Part of a small language model's weights: RMSNorm before each block, a smear gate.
Each number is 128 + 32 x the weight over its row's rms, rounded and kept within 0 to 255. Layers, rows and columns count from 0. Numbers have three digits each. The size before them is the row's rms in percent of the matrix's.

# layer 5 MLP up, 384x96, rms 0.138, rows 20-53, columns 0-95
100:106130104095122141129102159126114122151080154097174123130077154073127172144147106135149168103134123140201120125167119064160103103138200116165168082152172067147229105066091162120149148097055074145131133107100137099114104129112142121118206142090129117113122128134135114143183143118106112158
084:172078146118096153164180115178097096147127178160102120110146118125119104130141115108181085117183173120121158165172127192151080110139105128182074093116119071117143117084107096170187094103134063102155112113150167111146112105127112151139227112135152170088126127103132112165136097134084179098
118:136135099156148143142091055131063085109043162152123111175118083046103175152136121101159132181108093108123103165149171147124133148137113176136132109096175112151149047176114176168132130120153104109184201143123112163176110091146114116109143141133125118091172179128158140124137114090126151135
096:135086137175097084130079139137114132088133138180076099133150142149103134198131188067197161131152073119091201108090112194122153147099189138116150169084134077116131129136137109175093149107130148139183190135135091106104130130107122083105099168128125114120122137173074125130150123096083086144
088:119108117107063105043158097085113104128133140124133117163109132091159077112149106127174202113124200170143123130155159117077103126121120127154105143146126134106168149144121168113139136083153123094101151176075101077130130145143092127099108236163159124116137196124072086119154127096097133182
097:114117040121172095159160114120080098147157099169082157151125103089104155143099155091129130128152134070119085149129084142084136134091127133125167105173165183105170131114140116155058107108055146108123147180158134091147115136147103168147124122116194078142155117148114147040169177128128112084
095:118095108130148117121173079116098123131112077121102107116196139138115156139126151135049139099108080142134107088048192103142134144170153124104129163061210154136120088094116119167094183120147140149118124105066122091154114174098100120146152102161121136099134168121110192146102123134155175202
088:089120158156099143074103167100113152132078165109089101100110101114164155107127159069124146102088125120115168104156157093187119119158198127135165147146112096168196088145096086106137173108111116111188183107158135137110114110129091060147108170163129102081102178143130191148148079189125113103
098:111047164113107154139108082131134073146136128151102106139156067059076129119119124137122145127165103077147130157113093087103156089145106129191047107127168064113157140141127055093128145130106094113164104097084143108132131139096082105130202067139169159098109148117156137108122131169098106171
093:074158115202063157074134087157099108131146116129070155174096118137154120152128162123124155093196111125163137122133145056152118141133109092192140175152109170148197162107122121130158188123081191145158114167132150130065063103170134186142114168128123116136121153139102143125132111118140153162
110:110167133154131120100178118142116109139132166118093102065134089158088149140082109125083151128103157155175151142103151112120165106091106048127128132121112121143179126098117139108174170188112077137184151161098145115143146142178072083095171172130095058107090154162059188083108131120152160160
111:124126098128134130072125077127127048159092117139170146132118100162073160112108105120095120121174152115161104109083141110146148195178114070144142184095121134076125135134114099130093217092143108184092124187097130117131110204138113167164122167154135094105181126152102146075171161156126131144
109:133128081146046109130106102124127083187132141123150106169129117092074174138198156128101124161146170109135162143088138154099110135153178100165144077048113130152125076139165097136143132178089083086119111145125151119145180116170109109144183206080117093136085164153117145138142090159142093152
114:120045128231128139133152133112129163178073132104148101123129166095159145161152134113097125093098135144164149138132169108139165184131116061110189088088096117137149139150110135116100146076084099163156097126154134136134149107210118184146154086094138122133191107147095162089154089140159090152
105:134064088196101123128156178148155132084060128164159135124135140084119156117173128122092083156132108133144101140116117129065107166147098122201116083058177143149140133115088143150154169100106119098181140198116090137151184124153115120155182142103104065104148139120067119108122134170144080119
107:129128089132111116069205114125097111196070132107158071128156133146099193154109153156094175145109130137153160142102134176098144100132079079107157093146135135141198105093091156124116090102130168145124181111122097123196098128120133107090183156116199080113133085126108117178114079129135088137
091:102126112106136071152089172122143103186122110156127078145095119132137155195141114076063116124182144118089187166107137115039149208138157097169135125138110105149138137099141057142130109115092106100152159151076116150165127090109125149085128112038152150188125142161129106157158116138118116143
099:091150140166041129085128112126111117128129133126080163117086168111158138158164172110207169118148175113154101126101149104135122159159110151141109119108093135144132117049176180127167172134122083165150134093183130189166119090118133139084165137057144067100126157119128179136130156093073151131
110:144115167066096135110144151087093046153088179159160098120138151094110168179139147126179118156131225128160107104133144127131180175154136140100095135157111096158148092067126137117167115134202039119170104101103115167190129132125123111117163146116151121072157150137132110122135135155117095143
097:162091104144146134138107139138101110162075080123102147139155125057064099177138138160130154177113153179139145198168121181089094173174156156136126134128107139119102118151099108190066136164139102127115185163129168170178176176148099111090104166149115081114174158107142124128168117129104130065
117:092089119105140117116125145127088132147120137112120177117171063123095130121189166178118125189123199175176194144040143146143202112108154150123155113108110131153115124124109143130083132102092152133106141115116116190132088157160075126125162110112128112168143119113040110142164098098167083174
099:123173109142130082127135108128134109142077172172096138123146121073095175180124129138169150185118111142125114188091129121063193162131167099128158095085079076135182107092082139158139149095118101113165086146091101112130129137225104098077107143091125131153130146120112119158187101161112080163
110:038130141168076123138119108125122106146122134144114140096103100133094132142166158164177127134141137101168130103117162158114150119120100123232079095155155070140212126085070136129104086147142117064175105084155164111141090141168107104143166103086133172157158114121105112108178175174128144138
097:060073079139137067078108095103106121159108155146077164087119091116139140164115174168126103218078113163155145192097176082105155132136155127109102121054127098116119117138121095112126141137094103121081125111126123094151131157110104190092109109139126118099172116090122088132212165125156118133
091:110140127112158176088133114117121144125091181154091203158102126055191115124104132146157181147172154159132156129135218109162121173099113097106098094137159156185130131066092127178168159166157132077151098116119154141123110186157105103132098136176098066111158155140145159168100157136145125146
098:130132119149156088093078129120072177130073148116121120126148138131156089133128157095145154123101155140124116106128229100186113134092185069094174148066115134122145060120134136122116168138079086162191153158120132141108156130137103100134175096165139105150109148159079219123150096181105142114
098:158144117175080157121138052189105054132093114077147149152076140136143129163132089136150117111102088123152132158097129114126153131184113121085163136113150090131120144091131103166112214111124146145085180084120115095137115130114122160068149161148156139148159219116092112161213108096121140143
087:050072108105096161129118048137115037143158086135112149165138162123099093123086091127087128118173122074139066094122121152117131141120150144192094104105121162142120159101145127148094155114123094098119113140136168052132136216145125150125143128103169160130110106148146169095119157171082128176
113:097078067175115149106102132145116125139089136136077071153075106151141162104099158102116132168153121109113173173161096161138109116149108104143086139145105095098180133107072202086119142114131164109138103124132126032082124096161100151075110123119180109162153063074122145141119100141159184097
091:113126131154104123129155122140119144096128168107142136155098126077101053161109203078090140106168105167198174137123146155148213150146112082194123098137120144164151160095103106170145125131112129133110113137139157161173134118164115136149135181147124181040161108148081174120156093131150060112
100:141136094125101082093129141067143146141069144121121110156134104075105091143138098069063159145122123096118140173071113117125111111117118118149101088113136088104181144037109085156167148115081128119178195121096143066121077119127093151114093086085127171149155116149124081073139089186130126124
099:041090167145208165137100129165080086131127090135099127097150130156078117122192220094095152131120175146120126127153104137114226136168142155180097138090126130122136090108121101143103135158096044134153130160131101117123128112161140143090150164124135109091125131108097132125172090134138151087
093:111097135127070086130180085160118136118094112081161108129164108132142128174151124146128166111094110072140089131135145155116127193131180100064139143107193156097133085152167106141124189126121101150159176104077051109071116099115107091098120099165137078143102199146103103162133083127082123161
103:114138090083108142152151097154153136140130152157128190109089123152133134125141123134159146150175144113151083096051199142158109095134095079094107119065181085139156102097140157140125156136123158157108119136130154138135124097163095109117123149061190047105215119133102173083140124147138181189
# layer 5 MLP down (transposed), 384x96, rms 0.131, rows 20-53, columns 0-95
096:205156100150104131148127105165098110120155139129173142194187151113185141085094102132167145120137118091120137136116128173136136110142136122146091128183180112148150153133091138109117135062119189140135115130148074061146105114163098058147140088129083138144159214101147138159146144085045100116
085:114078069208130097106120101097165186112106136145103159123137099131107117170097073075133114109149135127113124089102080140117170064138142108124102148174187090144099130164103144073147080136085135116129173153171189107194091125126079098129055175136141148127142137160119128106146166071138129143
122:134109099180154157128079140113069122154138113123107125134158044096116199112163129097150150147159082109155121147151135110129184170168100164080135159158195178125093115140173145127124128122180159162109172111105146150143160127071136108131131116081071131155083084150131107119055175110191100128
100:126127145091117162144083115205190154131163122176070157100173100108158093123132104160177055114081095206174110115150126118096167163131072108149132113106132138170153118114128124124185133051163154149094074097095132140120125149122182153099108112156136154137162133090109150136089155167138162166
094:107120087187105090114099187111141159099101119086105139161113117163194111082134138128141112166128116165121139138111122080127130095072169189110151126091166158146078147130223143158129102106194116165133136130116126113116155129061181166101062119126188128132162171085082116168097126114114156150
102:174107094067120163132075194134087138099125136105143151076113128158133081120124158080129146126131095114073119125097125129112083065098099145082149119112168185115063107069124116117120124111114157135119118146140126148161107155049088163045085131158129130103108125095084148072084103086152118179
097:097130113160123132114061190141114068119113182090136112127108124186072124091135138111106116125133173098150162103166141066087122113158125104141081101152124137128159109201122120180114111145120098067078129112125173087053163165079095048122092147134165153093108124144121075085133140158148128116
097:074164173186127111134099154150128168083118139159145128109146095129108114117120135169178133113123123108159106099130107152093129120144164104124201159154092133141111118073131057120141085106127077081117121150136136098134106143115156145149132114086112121106059023058173108165143086148152187058
091:155150101106095109139111069171187108189122133076132112133157084119152160078146149093118156105125176090158149152116144143156174085117094106125042077134164135123114085115117073084190140124113122132116077113135134101149161112157123104142187091106141158114094175187124096078133198147160111093
096:158146139072070134153103169144154157178160106117127145154178107153092152159114066084122143087115147118111081162150131135197138211106150164142070092130121102144180124149108151107077093147108104134106165114139175126161085120167216133160176167109096097100138164124158164151119134120167156103
106:135080131120163135138084138106156127162188152103143159103188154109153134106172141159108154155163179142100127105146156188108103122139167170155070119149155066126108094165208067138116114161141139120160091150063141154132129139063130118158132150104134091108114067142120082116151166098149153216
105:117083087155076085114126118122120125134126143153120124159097126153091181154122125152177096098142071122115121125154132186085140089100098104148102170123050075143167096118142141104163133166146132124116152094222109179092113134098063089153160153087200145129172132069158075123151159149118155132
110:163140149115172160162095148185159136177109157117135086133110138194153120099112084095166061151140160125111101140131162106157118147086141174077153185120162104116083097155134077178186136106106147096116147094093105193098127086124118137121099108153044131156096153137160110196138129128178119088
111:129110101171086109180135104102149116141111109083144087120193125138092146121171137125118127080157164097125135106159165100095164149076059109159148060143133134172099173116149109173138103133097155175119111135170142099178184141105123143138185096193112141177210127152135124141148138139170066179
105:169103161127167156122085168133071110079111145127166138110120142130136118133141198128152104194168160100178145157113110132141118142180107145079151177145153175122154149134130185178138124180112136147143122094170193159192108102111020136166182179167136129147117139127131152093122142161158105137
111:148133107125064145126194120063129114171141094151120116105151153111179146099146142135137108176171098110155082140146149157138193104102091096163116122139163143127191150082149121192143071092092156146172143095135154126103124119087191160140141192110172121112151113140163043195112147124156116149
091:134158119103142122122154130132124123093121184199100145153144141077191081103161122113126126088160159140156129086126166140203128090163079151123137151177124105132120109090037150074099142100075113152112120117159144105120092100117046125170178140128143155094144089112139153095103105105155201176
100:195123157091118118168136079168131112181152120070135127125129109179144122212128053141146196113146153100149115167150121121127149112074143083093122116173114132128120102163145138109115181138095164170147170117144118195161139117069137090134145112050132150075124123131156110136193145173138081110
110:202132079136113115090109183153143120147106138100150087153175126095067128156096183184138128108145150124140154132108111167121164082143160127090092128183159128157152131108159082156124164136154122106078080101135064142175051100128153152182084176080156101114072122171084140145150130124113096133
101:159084147130105160093122123083156101087113111137092109119121140135135164080062103141104196139144126096122121086124160123184094091058118072061155128107089125174148182131145106166144199108154102152112137087141056087046110154121090174089140157144113103109121115111129088114161137084129129117
122:110082133128090103089181116124153138101055167114113151078091174146132134162078181099108172121140141120144102166152099155091146154150102131077211155129166081145112196092136110138170145108086161133149145155120104153045173107138061125166071146136130149177124118157124093118115133135133171146
108:132188107127083154084143059153150136109137156167142152149106093183115120092091133109167141138135143126096111165075160157093137172149139080087156099155114159164149085170106118078099099179094117177117130059111085165106151061109073140074145100063142128123139159143147153167129153163175104110
111:141183178134126084098119188113109177056122118130079125130092093147097124129166150131109138139109119144110148125178143202123103100110101202118109105110128097163096105137148127123093159150155117165093090154194239143131169128121130124122118128137127176103160117177101207093156148174129102121
108:125136099144079129106107140162113141182076170098123096181126136169154100198092121124105124138107121127098120110141138129143170104149141118098159133158163070109133127128124134170093108079122114073122153038107026149142034117107113161143137203169161108097148115140175119137144150131118176106
103:150141097133134138174111081115143133159112113140182159174148150134084121143110089081171113129134140095106105088104124186129099113139147220125043123164185052129111128135146099206108155124145116157125149135170153129122176156161127102152145158136098123207097174153143085128098083181158118113
099:112139165150142105123097105085083168152145147128104126164129135086159160128081117203169105207169140165164069135054122127100089158144155138102143152143133098106092155136133110219129117147123126064131115154186137142110207146150152151167061164097083154146141126120156141135125114140086141096
100:130073147082144113097074113094157138054149106132091148114086130170110109090141133081154146147139133132104092104140116089144186109155121091136115080136143177174086137116154194147100030135159148124117135146139192129120102155139167142146098138191064104078097096063108158125173113123117120159
090:103133122116136132177093138133139121076069130077127181124136101092094127158171177064154154099069166113141164093186200179131140108127113078078160132113138110116159124162157129127121124046112120102131144121155099143107163124121198130154137076124096069072171149132111084149146174095143096108
109:189132089121113108172070100120148092095118123101109142167145124159119209129120131078108139153143123106041154085134139165135125115097138116134147143137097096104144145155165142135143143060129161125079062066087151159074128137102083145077161087117159140155146149097095135116099174084153125045
084:117118137172141083173160130103178131080102173104169162081159100101153128136122079107105123153119138122110118143134177130226155129145157111139121140157139129166131131157189132193131104137046125165128098141163160069161192164125118078110137080172170113199144108152157136150148127106176108146
103:119081131070150124156086138213114128138133108113079123141118107153159104123111100134131180165140206137114155135121127132044096117123070160048102085127071125147116170145139123123143091094167175138155109108115097144123145066160123095102163087149169134141174156064145203137128137124126120156
098:165153101098141161119135127203119099146125150137111106122114117125118105124154097170088115097159107133146084188067136105114054103082115109150125135171120096080180138155060131119080126113129140132105182118108082182171137056140122122171126142060100173114153164049150160153094120095151134164
092:144170135126122153137143105075165083158154141178136167153060108097113107151122146114112133177197120114108160144095152132087131084143093161145077106123155120099107194144147140127192050176144150091130119194138198103108113154082151183129102143130151126102189120064165157114126155136118096110
099:152092065190078044096139132102121149128133156153085078156196124127097132158132181165131122108088137099097097135188090169125085099044161114111124139144196086146141121132121099136166122179103187118161082126162164116150114138112089144101120130107141118183113103099139066106120141141122137133